python train.py --hidden_size=384 --vocab_size=2048 --beta2=0.95 --lr_head=0.00826 --doc_mask=true --train_tokens=899800000
Each number is 200 + 40 x the weight over its row's rms, rounded and kept within 0 to 999. Layers, rows and columns count from 0. The size before them is the row's rms in percent of the matrix's.

# layer 2 attention query, 384x384, rms 0.087, rows 31-50,95-114,158-178,222-242,286-306,350-370, columns 0-47
104,163,169,98,240,206,194,188,231,208,169,187,211,166,159,219,156,197,219,143,272,179,163,241,177,216,83,243,242,292,155,267,193,298,211,236,222,158,178,220,274,238,192,175,222,168,235,225,154
104,176,239,102,110,117,196,184,215,210,230,180,182,136,231,96,226,191,243,137,298,218,163,200,193,228,198,149,201,155,210,185,238,254,192,160,212,192,221,177,240,225,185,157,186,188,245,230,219
107,154,204,141,214,112,180,224,203,185,98,180,211,297,227,211,144,173,222,204,243,217,201,192,152,188,189,152,255,254,150,211,195,216,231,101,204,125,216,162,288,265,205,143,92,161,239,216,197
107,232,250,181,223,262,183,193,175,253,156,233,142,207,173,232,179,202,259,278,197,170,189,171,188,183,122,207,187,152,129,235,196,187,209,219,280,178,114,232,233,230,184,166,117,242,285,90,235
102,207,141,191,204,198,191,210,217,138,235,169,117,141,227,165,184,227,143,201,245,220,233,208,186,183,206,179,166,209,214,195,224,213,225,171,231,216,233,277,270,222,168,179,188,191,196,249,195
111,229,163,189,221,157,161,110,238,223,173,235,225,228,190,198,182,192,192,269,235,130,191,133,193,206,230,181,188,149,257,180,279,180,177,263,241,187,248,248,204,105,262,186,237,248,121,212,239
095,168,141,267,167,199,102,196,171,135,291,196,173,280,201,289,203,209,256,206,201,137,148,201,194,169,227,265,200,203,106,177,203,188,179,297,207,199,184,167,118,174,175,177,255,305,148,231,241
098,221,204,237,239,224,213,215,159,199,206,201,234,233,214,75,168,224,237,206,198,174,194,244,188,172,131,182,162,240,250,233,102,272,202,260,176,264,207,203,211,184,218,254,223,269,197,229,170
119,193,226,145,329,222,206,153,256,177,213,180,201,190,199,184,243,275,238,237,208,208,213,203,203,155,178,188,103,177,303,184,223,245,188,170,198,226,216,176,256,178,188,250,221,233,162,199,202
103,215,193,259,196,187,221,189,186,201,174,160,212,176,164,264,165,244,214,176,146,161,225,241,189,183,173,217,156,229,202,209,85,194,176,278,179,187,196,204,207,166,227,245,250,217,220,173,153
112,225,162,174,179,227,261,317,157,199,188,172,239,131,178,182,200,179,215,178,204,178,185,187,198,188,209,221,172,224,200,199,223,106,176,197,179,232,247,156,230,269,251,198,197,183,258,217,197
107,243,221,184,191,234,249,120,153,275,101,233,218,193,204,188,229,221,198,219,173,189,157,182,197,178,276,235,158,183,156,193,261,224,181,176,193,182,166,248,196,186,179,244,91,169,173,159,175
106,209,284,175,223,184,183,209,191,171,229,198,192,105,211,162,195,217,170,224,196,258,219,211,176,155,154,181,167,151,168,202,237,157,209,140,161,209,199,217,228,223,220,180,202,91,234,154,266
107,234,186,230,219,154,137,241,230,205,209,169,255,192,217,228,152,292,184,248,202,158,217,237,200,225,187,229,131,128,179,134,202,160,225,270,257,177,253,137,179,141,172,213,254,229,239,251,162
106,201,157,265,230,112,191,232,206,208,263,187,198,248,173,103,175,257,279,250,243,210,156,157,203,218,185,206,215,250,181,190,116,231,217,274,193,272,181,186,196,197,168,288,175,312,46,189,167
110,240,215,223,246,272,175,170,123,238,107,203,209,138,115,144,169,163,244,224,222,229,187,123,212,196,182,161,178,238,193,207,169,221,199,176,200,185,112,182,319,191,168,252,100,159,182,192,204
113,202,262,259,251,245,108,145,230,229,173,200,214,209,236,135,220,239,161,239,172,155,218,161,210,201,253,222,85,75,214,213,195,217,219,238,305,222,248,225,226,175,147,206,98,208,165,263,226
097,278,224,204,298,183,172,254,280,136,191,177,157,194,222,188,131,292,164,234,230,217,229,173,192,184,172,211,172,181,238,197,170,267,218,172,199,165,170,189,288,203,175,196,195,246,120,283,235
098,162,260,160,164,222,207,271,202,175,213,217,243,221,107,188,163,190,148,158,201,244,148,303,170,191,262,214,187,206,77,198,213,300,170,144,191,170,133,271,256,199,223,206,148,175,184,200,200
092,162,181,230,174,191,200,130,202,154,187,229,180,227,115,189,240,205,211,210,289,200,165,190,178,212,197,195,123,240,76,144,200,217,179,230,212,184,231,187,135,150,238,180,205,237,219,120,177
088,110,197,184,143,200,235,196,144,236,255,218,181,312,204,227,165,179,208,150,189,209,257,274,218,208,135,167,172,182,233,212,244,193,172,235,149,217,214,203,236,269,188,173,221,180,130,186,213
104,200,152,171,136,168,258,182,215,284,215,245,218,211,163,173,214,184,261,191,280,149,208,268,208,254,243,203,278,191,185,212,161,234,193,210,217,240,235,181,103,172,205,183,168,257,158,172,193
096,172,176,156,209,133,201,176,198,162,206,213,184,233,222,242,151,204,235,244,210,199,233,211,170,259,117,219,192,243,185,242,140,246,190,216,181,236,186,211,277,234,216,223,174,213,164,165,147
103,240,224,210,225,220,193,252,175,188,197,208,160,237,212,101,173,189,207,294,190,167,235,183,194,214,144,147,115,138,197,246,124,217,183,188,241,168,130,95,284,175,244,200,180,249,236,230,297
101,311,230,263,164,230,75,177,254,174,181,175,176,213,188,254,179,174,155,103,160,180,303,208,219,191,217,194,246,209,226,186,269,189,207,185,211,214,117,240,241,166,223,202,152,203,209,235,230
094,235,174,195,252,247,172,187,199,224,224,212,240,190,183,221,263,211,239,258,189,208,192,191,218,224,224,160,222,298,202,210,276,174,198,150,257,254,128,141,201,232,145,249,184,233,209,143,249
099,223,150,102,189,218,202,214,256,333,270,246,227,215,170,210,237,194,252,272,209,185,229,210,208,176,138,209,216,202,231,207,202,159,213,255,279,224,148,190,205,216,248,202,165,279,217,143,157
084,226,164,257,269,262,192,200,202,163,244,174,255,218,240,214,114,212,201,182,173,169,230,176,179,175,183,253,210,199,183,222,228,195,218,174,206,221,209,192,185,244,198,115,237,160,246,181,184
096,162,194,160,132,165,179,172,222,234,185,214,218,193,175,207,263,246,201,190,217,186,170,197,213,241,199,210,217,288,198,185,198,237,218,150,188,151,175,245,228,227,183,256,196,244,271,212,214
088,170,197,211,239,188,255,205,226,232,216,235,216,148,237,133,194,210,260,186,217,220,112,218,186,213,217,262,260,270,296,233,144,196,187,178,231,260,231,190,251,260,163,189,234,188,224,166,282
092,200,230,230,212,178,218,264,238,168,200,159,228,236,196,282,222,241,230,214,204,163,294,192,199,197,243,251,105,175,206,207,167,124,226,248,223,199,195,178,189,246,211,167,247,266,127,204,206
082,197,194,217,153,195,250,208,191,139,234,204,231,163,280,242,212,233,131,145,241,232,221,132,218,189,172,204,257,124,256,218,134,228,210,194,201,166,187,216,189,186,204,171,226,191,202,157,148
091,138,230,213,261,221,166,258,225,172,234,232,287,159,209,156,179,204,239,167,190,175,245,133,159,231,253,245,191,174,185,204,199,175,182,283,176,222,166,190,189,191,188,241,207,289,166,237,199
094,214,236,200,140,218,230,182,234,249,202,164,137,196,200,235,205,181,272,183,248,259,211,216,234,216,148,192,232,214,191,178,224,170,192,196,203,118,227,257,259,186,184,232,190,122,186,231,231
097,282,228,210,248,192,179,183,227,174,162,215,259,232,211,210,239,202,188,265,115,245,216,218,195,221,278,224,170,145,240,233,202,353,201,151,219,235,121,154,187,173,194,199,225,182,238,204,196
081,177,202,157,150,184,277,199,176,133,255,211,205,155,278,121,221,288,214,130,200,204,217,215,194,182,248,217,153,175,203,233,192,194,181,169,159,188,240,110,171,239,193,241,207,227,126,240,233
100,163,168,142,206,220,212,215,220,260,315,187,219,247,215,182,178,174,205,194,199,221,118,223,203,201,155,155,208,183,167,205,164,191,211,270,291,200,179,178,181,185,202,249,277,270,187,180,295
091,188,157,181,159,159,213,150,240,251,154,217,143,214,128,243,240,154,170,153,250,171,250,258,193,237,173,250,231,217,148,189,188,217,168,239,200,211,201,243,203,113,220,170,195,182,284,255,233
093,187,180,133,184,190,208,179,191,230,212,232,263,175,293,130,217,282,178,144,276,145,210,257,189,184,171,135,190,187,256,202,115,173,222,207,266,198,297,223,160,217,154,143,158,172,200,251,214
095,234,143,173,278,270,206,252,219,181,227,183,204,130,213,225,221,264,154,200,199,198,239,254,207,203,130,267,153,158,149,198,284,231,191,237,251,197,209,263,127,226,196,266,244,241,204,154,128
102,183,200,191,111,243,249,201,185,288,213,183,249,211,232,225,150,235,304,220,285,199,162,250,192,246,230,236,213,156,164,192,218,204,191,215,245,284,213,189,182,104,222,218,223,245,242,131,161
087,163,204,248,238,264,199,165,228,159,176,202,186,208,196,123,142,237,201,239,194,128,203,245,177,202,130,231,221,237,156,206,95,210,173,275,263,227,158,159,252,218,201,245,241,207,266,256,211
104,174,192,132,160,142,205,207,222,169,124,158,187,203,249,220,169,215,253,182,239,178,221,248,191,223,237,247,259,188,137,194,252,226,216,204,280,134,185,197,124,158,189,188,151,181,186,310,133
104,206,231,232,236,281,127,141,249,182,219,175,166,224,203,162,254,237,190,198,174,172,157,253,216,229,244,280,134,202,190,182,192,231,196,223,367,158,250,192,167,206,213,206,251,218,139,228,230
105,214,180,203,208,172,195,172,265,168,159,211,195,177,250,94,195,160,233,221,157,231,250,186,209,196,213,242,189,149,182,180,193,169,157,263,181,172,194,128,182,208,173,158,247,153,171,249,141
084,134,219,193,211,198,142,248,169,175,254,185,217,212,215,251,183,179,211,196,203,157,226,216,197,202,176,146,192,228,189,233,200,361,242,164,193,242,237,292,202,289,154,253,182,164,175,219,211
100,251,147,214,271,168,181,167,245,200,153,180,180,138,162,220,171,160,221,213,152,201,260,133,221,173,158,188,183,122,233,229,163,246,185,137,200,252,180,183,143,185,224,188,231,194,203,276,127
091,217,174,238,224,209,180,185,169,170,153,246,153,213,191,212,141,167,76,179,178,222,161,140,196,206,208,224,260,122,174,184,159,225,188,271,236,159,219,174,225,202,206,204,232,232,181,172,212
096,140,252,181,262,186,212,258,165,159,237,165,137,152,176,190,205,209,207,201,270,222,181,129,195,183,188,162,176,243,232,207,177,234,210,244,181,171,152,234,239,244,215,105,188,172,205,258,160
108,212,257,196,193,235,238,183,245,167,167,187,225,182,218,123,227,258,240,179,292,91,177,177,195,189,293,208,180,171,153,204,217,295,176,227,182,145,210,200,128,129,178,224,221,153,207,264,198
102,204,248,158,157,130,229,121,202,210,225,216,235,219,190,244,221,219,224,136,231,146,251,256,222,190,216,198,215,235,179,176,237,196,192,225,207,244,198,226,240,149,236,253,259,179,184,169,305
104,209,233,211,233,167,213,204,230,165,208,187,165,278,130,240,185,219,152,142,173,204,246,159,207,231,177,198,181,252,251,223,207,170,185,214,209,214,139,178,337,215,217,226,235,212,135,163,261
095,200,233,205,271,269,189,247,172,216,245,199,215,211,216,240,178,150,159,234,164,205,210,201,228,219,191,168,229,156,199,264,280,109,199,188,132,211,121,197,275,224,200,237,138,113,120,160,160
094,135,197,185,167,164,190,227,185,240,207,177,123,257,193,201,215,168,145,264,166,234,215,159,223,198,203,231,181,132,234,245,68,185,210,170,167,236,168,201,193,240,213,175,174,298,164,192,179
096,183,243,217,176,217,200,243,137,197,163,220,197,290,203,267,192,191,176,225,265,170,130,166,218,176,282,243,220,246,182,165,270,220,177,281,134,143,222,211,185,149,172,161,179,169,187,197,190
092,245,169,118,179,128,224,245,155,201,181,183,230,172,181,193,185,209,238,271,135,148,174,179,194,199,170,225,217,217,263,252,192,93,196,141,215,177,171,211,224,157,239,279,231,134,159,241,204
102,254,245,165,231,202,128,199,234,257,163,201,222,139,264,178,246,173,172,268,133,262,219,173,204,157,227,245,125,173,254,213,198,208,224,132,291,191,253,230,200,243,263,218,182,165,215,300,200
092,226,207,211,140,184,161,195,267,174,190,169,165,160,212,183,184,198,214,196,313,145,216,149,202,203,250,224,161,230,295,170,186,273,182,207,154,125,262,197,220,134,266,132,168,233,206,269,190
090,261,228,267,221,199,198,224,190,237,213,226,238,106,156,189,224,238,234,271,122,174,166,146,182,185,233,244,247,159,134,227,168,202,211,190,247,127,307,226,230,227,151,187,205,169,177,257,278
086,204,204,226,230,236,141,152,231,249,117,190,248,226,242,239,157,147,162,169,152,161,152,152,208,188,226,274,117,171,166,220,168,140,209,124,306,113,165,219,234,185,252,192,201,144,179,220,200
085,178,208,163,212,193,206,206,199,248,231,222,266,216,239,190,193,204,144,243,199,259,377,286,201,216,194,183,192,184,183,230,79,221,203,153,197,237,192,276,215,171,169,194,194,203,193,222,204
100,178,179,199,179,132,220,228,165,155,275,186,198,284,210,240,184,186,222,133,217,181,128,176,195,203,314,153,238,312,124,218,182,290,177,158,169,214,161,207,210,190,149,254,194,167,170,227,194
100,159,180,235,210,184,238,215,208,227,265,206,173,210,126,116,154,198,155,204,215,204,213,247,193,238,182,261,238,220,152,204,240,154,207,263,232,192,191,182,230,135,204,251,216,171,170,227,163
092,274,115,183,144,150,229,189,215,174,207,262,150,167,217,163,273,203,264,156,174,158,165,189,195,160,212,208,248,304,140,224,212,211,143,136,188,184,178,197,210,170,212,219,188,201,225,263,187
093,110,183,201,245,152,237,205,208,176,230,202,119,163,233,205,158,218,153,209,278,151,301,137,203,207,226,233,234,261,154,190,191,195,213,191,238,163,218,281,230,248,186,243,139,211,176,188,220
093,221,217,211,180,295,238,131,225,261,189,207,221,214,310,235,235,179,273,191,248,162,264,159,181,204,205,159,259,243,249,190,153,142,254,234,208,210,181,185,263,217,236,247,143,133,249,171,189
091,190,193,201,234,246,174,195,204,188,207,185,148,183,187,210,139,245,123,237,188,164,159,134,181,186,230,242,243,180,238,236,158,251,197,153,244,126,195,269,221,264,181,231,190,188,147,238,128
106,149,256,199,257,135,185,162,189,150,105,224,210,243,183,152,152,223,212,217,239,137,180,213,167,263,141,188,244,165,177,216,241,233,158,212,243,230,202,145,167,240,194,212,166,165,190,193,244
089,130,192,195,196,180,151,173,154,155,263,217,144,127,232,147,253,177,182,233,197,195,188,171,181,227,188,198,226,165,163,225,245,221,172,162,183,234,170,217,179,130,262,161,230,218,193,154,188
100,252,191,241,208,224,232,194,195,208,277,201,193,163,77,202,200,212,267,235,159,262,267,255,202,141,156,183,157,266,234,247,217,203,206,129,244,132,229,192,217,262,199,178,148,205,161,274,210
100,249,297,262,149,186,178,127,273,172,190,201,236,207,172,211,248,219,131,231,220,153,138,171,218,239,255,221,170,203,269,191,240,145,209,200,182,176,198,173,140,229,149,181,237,212,190,219,158
090,222,163,179,163,231,191,176,294,200,252,165,100,163,309,197,276,209,178,146,198,186,199,137,194,229,255,176,181,259,275,212,182,156,223,167,225,213,248,225,240,234,223,194,217,190,128,288,233
100,194,216,237,146,221,174,203,221,170,189,192,288,269,226,206,121,261,174,129,228,266,242,204,167,218,244,182,188,204,204,202,172,307,198,233,217,208,265,201,231,175,226,200,200,238,168,183,204
097,181,203,175,170,103,227,121,216,203,154,204,118,178,250,173,164,153,237,231,174,198,266,225,206,186,146,213,186,156,241,128,216,240,216,140,190,176,152,174,181,267,195,187,128,129,204,178,135
105,176,225,181,254,166,176,178,131,232,156,217,220,151,227,166,223,244,243,202,224,137,243,199,163,240,168,177,177,186,139,215,238,254,183,171,195,233,182,219,218,206,180,179,141,166,271,182,213
087,261,202,254,190,161,216,168,205,190,156,195,293,186,164,297,175,186,251,170,207,174,224,164,213,146,180,270,120,180,315,149,160,133,169,206,259,153,185,88,155,220,258,165,206,263,187,191,205
091,151,114,204,149,230,247,155,209,236,213,179,216,224,202,146,262,146,206,193,259,235,186,224,225,176,185,117,257,159,212,158,268,128,174,178,238,155,243,215,146,217,306,207,196,209,191,203,189
102,203,245,172,190,45,223,116,196,157,126,199,242,158,206,177,259,240,231,184,174,118,215,173,179,248,184,199,150,157,209,188,149,251,169,216,207,218,167,247,192,169,183,231,171,106,120,89,169
094,141,160,145,201,152,294,172,210,233,209,170,151,220,183,203,163,186,142,215,144,206,259,289,195,136,234,241,177,180,101,166,244,179,219,227,134,165,160,234,196,131,181,230,184,219,139,205,211
092,144,298,219,176,229,188,220,157,156,134,235,158,131,235,291,236,183,182,169,183,170,183,192,168,161,196,171,250,246,209,257,140,209,195,199,161,185,182,268,181,192,214,222,163,154,219,250,225
105,130,207,167,236,176,236,140,146,173,268,231,221,168,236,269,231,242,227,221,220,146,158,211,199,187,187,221,278,223,167,195,282,240,183,145,84,229,185,260,221,209,216,184,202,187,133,179,206
084,258,236,130,263,223,248,216,219,201,217,204,246,161,152,167,211,201,179,238,248,235,256,203,199,196,180,191,204,221,210,149,259,165,201,197,229,177,175,213,175,177,202,244,172,223,210,159,149
103,188,225,181,148,232,241,236,202,169,165,202,139,158,93,166,183,197,178,205,213,173,263,243,200,211,141,181,218,193,244,203,139,207,182,203,217,239,214,278,155,190,188,158,339,259,243,210,227
104,185,234,217,221,125,186,129,297,174,201,201,225,124,218,215,175,225,97,177,262,192,231,163,179,262,220,231,179,206,159,180,255,243,206,260,224,182,171,212,266,193,191,230,215,212,226,229,215
119,218,192,168,214,186,190,191,217,177,272,176,145,112,241,181,195,140,127,214,245,237,148,182,225,209,193,207,181,155,160,190,253,186,199,80,299,171,278,217,185,176,206,175,174,130,282,247,209
107,251,183,180,207,193,165,132,235,218,275,187,117,138,230,201,209,197,191,179,315,249,197,249,219,173,177,219,162,255,200,184,191,204,180,194,223,133,201,277,151,250,163,207,172,150,175,277,151
101,210,103,263,198,160,275,232,260,237,258,206,185,227,204,231,148,216,173,249,161,255,136,251,182,223,202,201,245,217,238,198,112,218,166,170,194,260,240,215,188,163,212,202,216,248,179,189,270
102,272,148,187,183,164,180,135,268,236,230,172,192,256,206,203,254,205,239,192,276,202,190,227,210,213,173,196,181,226,272,229,217,125,203,204,218,128,201,188,231,226,205,137,188,102,174,217,282
106,253,216,197,159,127,255,144,222,229,220,196,159,230,129,143,166,204,200,202,187,262,219,203,190,219,250,174,175,222,254,219,243,213,170,145,187,215,202,281,179,86,216,116,218,241,72,174,140
100,168,168,184,129,119,161,268,180,248,186,179,201,164,167,211,181,141,173,131,184,202,123,200,182,139,236,220,239,177,199,203,230,221,206,237,201,232,228,295,136,188,253,175,233,111,234,178,179
101,237,186,235,264,166,79,204,221,211,222,152,179,282,192,192,142,213,150,215,159,292,202,232,198,199,114,174,156,215,237,217,211,178,241,215,231,206,146,187,280,145,196,205,172,215,106,233,220
100,197,175,158,161,263,179,174,215,216,220,194,182,173,152,94,198,202,258,156,261,226,240,193,190,223,167,228,235,206,204,176,303,151,204,196,258,210,171,177,193,182,195,160,177,185,196,205,263
117,198,144,232,228,228,254,223,245,224,147,200,177,197,128,224,259,262,225,244,99,174,287,233,232,209,225,196,207,284,227,231,123,210,202,275,201,201,183,250,226,197,229,178,237,284,131,225,195
098,132,216,220,189,247,192,194,193,167,205,156,224,124,176,248,203,213,202,177,240,229,134,166,189,191,189,205,110,183,201,205,244,136,235,217,161,192,215,215,231,241,212,204,194,99,157,161,228
090,192,287,190,164,227,136,162,214,260,141,175,141,276,233,202,235,225,215,182,217,198,237,180,226,161,176,154,141,219,210,191,187,194,161,301,147,216,116,146,227,264,213,231,225,176,197,170,152
100,126,233,228,268,165,210,265,251,222,248,207,190,309,210,114,149,143,288,218,233,192,182,154,164,173,252,244,199,256,227,197,272,175,188,205,239,233,232,211,199,215,206,213,150,130,247,151,181
106,244,238,138,178,142,168,204,212,224,146,196,239,173,223,243,255,224,234,119,260,157,189,208,210,227,229,192,155,207,262,139,278,141,184,187,152,148,205,186,248,157,180,173,154,93,163,314,204
095,259,230,246,251,194,286,171,195,207,242,166,217,230,223,165,158,215,109,241,173,170,320,218,203,170,177,144,214,238,211,184,198,255,186,267,217,223,111,211,225,236,258,242,184,230,239,192,210
107,183,192,207,264,183,184,197,166,113,159,163,253,146,208,206,276,225,164,126,219,232,256,252,195,193,205,198,258,104,186,231,186,231,209,218,149,165,221,262,297,223,204,208,156,163,170,275,190
086,162,155,184,214,190,249,198,265,284,184,251,237,227,198,255,131,157,189,180,219,259,243,242,180,165,190,200,217,195,234,212,226,149,191,218,211,228,182,153,235,251,220,153,217,235,168,197,244
086,132,189,221,241,226,151,163,177,161,117,154,194,184,263,118,215,173,189,158,273,151,247,196,205,214,87,172,110,177,151,147,200,198,207,214,216,229,194,178,185,179,225,291,143,178,224,174,247
093,122,146,126,163,183,254,222,132,226,223,208,214,140,167,115,214,204,198,185,218,203,158,221,181,166,235,172,205,217,126,185,237,129,193,162,128,180,196,131,68,184,165,217,130,194,235,238,196
098,170,124,114,200,207,195,230,166,234,106,226,265,182,117,265,256,179,206,164,90,176,154,244,197,195,181,146,254,157,169,210,204,243,184,209,192,218,163,207,185,179,175,204,189,200,194,142,156
107,226,145,197,232,209,226,179,211,207,212,260,237,208,222,187,215,165,188,260,164,202,235,152,211,208,227,178,186,162,250,199,232,111,175,189,184,284,142,149,181,232,207,276,144,253,150,128,205
092,205,232,160,260,238,235,131,181,289,211,130,168,195,179,241,179,241,151,139,182,255,190,184,227,179,251,234,230,267,230,182,167,210,191,229,197,164,208,285,276,231,150,244,218,178,122,178,171
101,176,161,172,140,184,186,158,192,240,226,179,179,159,257,157,226,223,89,219,303,188,125,135,208,113,242,206,249,234,231,196,161,176,211,218,151,159,224,185,133,243,160,123,120,178,226,170,170
090,214,231,213,254,100,154,243,217,236,152,195,151,183,91,197,103,226,233,163,183,216,189,177,190,214,276,247,198,176,206,191,177,193,220,180,188,143,212,252,231,183,208,128,180,198,226,248,211
102,143,183,174,208,225,139,206,253,264,196,202,272,282,159,234,171,203,260,169,231,253,198,207,232,210,243,214,200,240,187,177,99,233,242,326,215,266,175,198,313,194,175,176,194,183,167,183,182
096,192,282,176,181,193,83,229,183,141,250,171,270,222,225,154,250,174,109,193,253,72,182,238,200,193,220,148,224,151,167,217,203,202,219,194,174,156,205,193,267,207,223,255,133,245,164,199,190
104,229,204,169,272,129,256,154,233,160,161,211,199,257,231,178,79,195,174,187,190,209,255,164,202,191,147,152,223,189,183,257,240,176,202,202,208,265,175,163,188,203,221,256,185,208,142,152,222
102,209,238,188,194,153,182,247,264,196,146,200,163,110,237,234,221,208,209,204,222,167,135,146,190,179,205,188,184,215,201,226,224,141,216,223,195,239,138,288,204,182,220,201,193,256,303,240,201
097,183,261,204,198,211,191,234,124,240,252,202,270,327,185,177,143,237,248,221,245,163,239,237,207,198,174,202,143,175,197,232,164,200,207,251,194,229,197,97,240,262,186,214,217,180,158,253,218
102,203,276,191,127,202,211,159,150,245,206,195,215,196,198,216,176,208,266,227,285,106,212,168,214,222,253,252,232,236,202,182,229,161,192,172,224,217,214,241,116,196,223,283,165,173,203,152,217
097,242,192,210,232,189,241,115,299,262,210,159,167,277,164,255,250,268,147,264,253,218,220,160,217,225,239,170,154,266,269,168,209,239,218,284,202,235,256,223,169,165,171,158,238,261,151,248,131
096,201,144,215,161,256,207,147,239,236,251,187,228,260,210,184,199,222,216,174,264,249,83,266,186,205,244,125,133,215,183,152,181,225,199,299,202,242,289,198,201,206,210,134,240,150,273,184,190
087,117,181,226,154,172,195,100,164,217,167,196,156,133,246,203,207,186,255,162,219,255,259,188,223,171,248,200,126,164,210,166,194,219,221,143,159,158,195,190,239,194,202,210,129,220,206,181,151
102,225,233,182,148,195,196,292,195,245,206,221,217,150,184,243,235,130,97,193,260,184,249,209,215,186,192,228,137,286,184,227,171,103,210,169,191,215,230,181,182,220,250,165,162,247,261,175,197
108,135,142,206,134,260,235,198,137,207,249,214,254,208,195,244,202,219,234,83,279,146,107,220,187,216,281,189,234,269,198,157,245,156,138,204,170,170,180,198,249,136,190,267,193,183,174,192,190
102,250,139,236,154,157,227,230,201,219,218,212,200,208,150,74,184,182,196,222,194,162,169,202,181,207,183,196,236,210,129,227,173,135,184,205,234,177,197,163,175,209,215,237,200,163,187,187,191
095,174,157,210,227,96,200,129,242,109,217,229,245,139,198,204,223,239,145,193,155,238,217,185,222,193,152,227,126,140,187,218,143,255,205,238,204,206,191,218,247,183,208,217,200,255,242,177,162
099,261,260,231,258,190,146,235,267,98,217,167,157,159,249,220,211,168,147,164,247,187,262,197,162,230,121,288,202,204,200,178,159,178,204,153,193,189,131,196,129,231,248,244,225,187,204,201,174
089,162,180,253,168,172,188,199,164,209,316,172,244,157,272,218,220,181,274,219,175,170,192,193,176,192,180,233,147,207,171,194,205,238,211,189,189,209,212,182,218,148,221,140,165,158,189,193,265
087,181,193,160,190,231,243,182,180,121,209,207,169,227,262,210,297,200,202,196,144,142,177,195,181,177,193,246,209,259,284,274,158,191,198,171,113,226,124,192,153,244,168,82,151,243,314,252,176
090,230,144,217,176,276,160,193,167,145,152,186,301,296,195,213,265,214,220,172,182,183,191,200,172,153,181,165,220,196,126,207,173,220,188,199,204,209,167,294,160,148,173,157,193,233,221,189,144
# layer 2 attention key, 64x384, rms 0.0624, rows 30-50, columns 0-47
107,203,189,184,109,141,221,230,215,288,126,229,268,188,208,185,246,209,222,230,220,210,178,221,158,150,214,211,230,207,302,178,165,172,236,206,186,264,219,225,149,184,240,191,224,128,162,158,252
099,182,206,221,222,304,159,194,123,247,207,157,179,206,203,176,130,263,184,197,148,230,222,138,202,185,132,196,104,140,185,188,219,276,173,227,156,245,201,256,128,150,193,161,209,243,232,198,187
108,251,210,157,222,157,211,251,191,171,169,177,297,190,138,174,117,198,138,263,150,269,196,256,235,207,234,168,257,140,209,137,259,230,256,182,195,120,240,258,237,192,126,147,184,191,211,201,108
103,224,154,227,197,211,246,235,196,216,175,134,250,182,215,171,250,276,195,139,176,171,180,214,137,190,217,165,216,232,194,208,220,259,212,167,110,113,185,107,197,159,222,178,162,233,194,165,97
107,228,237,196,187,183,223,209,118,233,176,258,243,222,246,208,155,269,193,120,181,196,210,197,168,140,180,161,240,244,228,273,202,203,115,182,281,158,267,174,130,229,175,216,217,146,227,220,149
101,127,190,288,228,200,200,229,231,237,197,231,228,200,209,196,278,194,287,170,216,220,190,171,198,254,159,154,245,147,226,239,165,200,199,175,199,247,208,218,161,206,174,161,222,209,203,124,181
110,213,249,215,200,241,219,226,262,250,183,237,133,188,199,168,256,228,197,301,154,214,202,196,224,175,187,149,159,254,196,213,127,150,242,212,216,163,152,184,175,220,149,239,176,257,202,179,209
097,184,185,179,172,176,219,214,213,216,137,186,216,280,199,172,155,190,214,161,229,274,256,270,240,169,191,193,192,166,205,170,206,161,243,122,239,191,206,162,257,260,217,201,241,141,136,133,201
101,108,223,212,240,181,267,185,180,177,209,182,175,255,217,188,158,239,195,211,178,203,203,214,195,270,210,185,221,158,258,164,206,143,254,280,267,159,208,198,291,179,180,164,244,260,221,163,216
109,207,246,144,240,276,258,141,256,269,212,173,158,176,181,203,223,219,301,203,164,206,181,218,211,140,130,219,254,178,235,168,187,220,239,241,210,182,152,197,204,153,213,186,165,174,193,225,196
100,130,169,180,242,208,166,194,234,231,192,213,196,241,238,199,231,178,213,185,184,142,196,221,144,128,159,236,204,174,108,206,237,266,223,225,245,278,140,200,213,173,178,204,262,186,214,216,267
102,196,278,261,231,223,205,256,248,164,187,257,188,168,300,109,164,190,222,294,200,234,157,207,165,234,194,210,151,258,131,167,247,199,211,173,209,241,170,147,163,229,154,249,199,255,94,180,212
097,193,249,84,276,198,278,240,124,224,246,245,150,254,160,254,255,260,195,159,178,230,206,195,212,167,156,232,186,252,239,236,186,167,167,298,203,212,214,136,164,242,198,225,204,193,205,202,166
099,180,185,203,153,185,136,160,266,219,189,249,209,259,215,241,198,206,182,211,219,296,207,218,199,268,204,206,131,174,152,182,206,207,252,248,237,211,214,175,222,199,179,189,164,270,229,146,217
107,202,232,264,236,248,244,153,266,211,217,208,212,218,236,173,193,180,179,200,189,160,195,217,194,132,229,227,264,221,143,203,188,241,161,207,163,211,193,266,119,168,229,237,217,184,228,165,172
095,172,156,168,205,250,172,196,127,185,204,138,249,218,216,200,175,193,117,188,266,270,233,174,160,126,249,202,181,184,256,217,240,185,193,228,192,247,187,165,169,181,154,179,215,229,229,190,225
105,234,215,152,241,227,227,250,203,244,125,217,159,264,264,218,181,197,203,191,264,180,219,246,166,226,161,209,150,212,210,207,204,281,158,153,193,215,208,158,193,233,280,146,206,165,110,183,166
107,132,201,241,112,141,260,157,203,218,166,196,167,249,169,215,158,122,141,176,144,195,183,227,205,103,202,191,195,269,232,253,301,188,194,178,152,200,158,287,233,187,191,236,118,248,205,182,191
095,103,194,226,143,232,205,215,182,293,207,141,172,172,236,107,153,226,239,195,266,262,205,235,206,217,241,217,160,260,152,215,233,239,230,192,228,245,197,219,186,206,255,264,171,233,289,201,168
096,226,173,181,202,159,175,229,201,176,162,188,186,188,162,180,205,217,211,151,200,210,186,195,181,171,210,227,306,177,213,230,173,147,196,248,192,176,262,175,172,181,231,179,201,249,124,239,195
093,258,254,119,177,168,95,216,165,167,137,183,149,154,165,280,281,203,210,201,165,200,183,238,212,222,155,237,170,163,240,183,181,224,187,186,195,257,196,256,266,211,232,204,246,180,116,218,178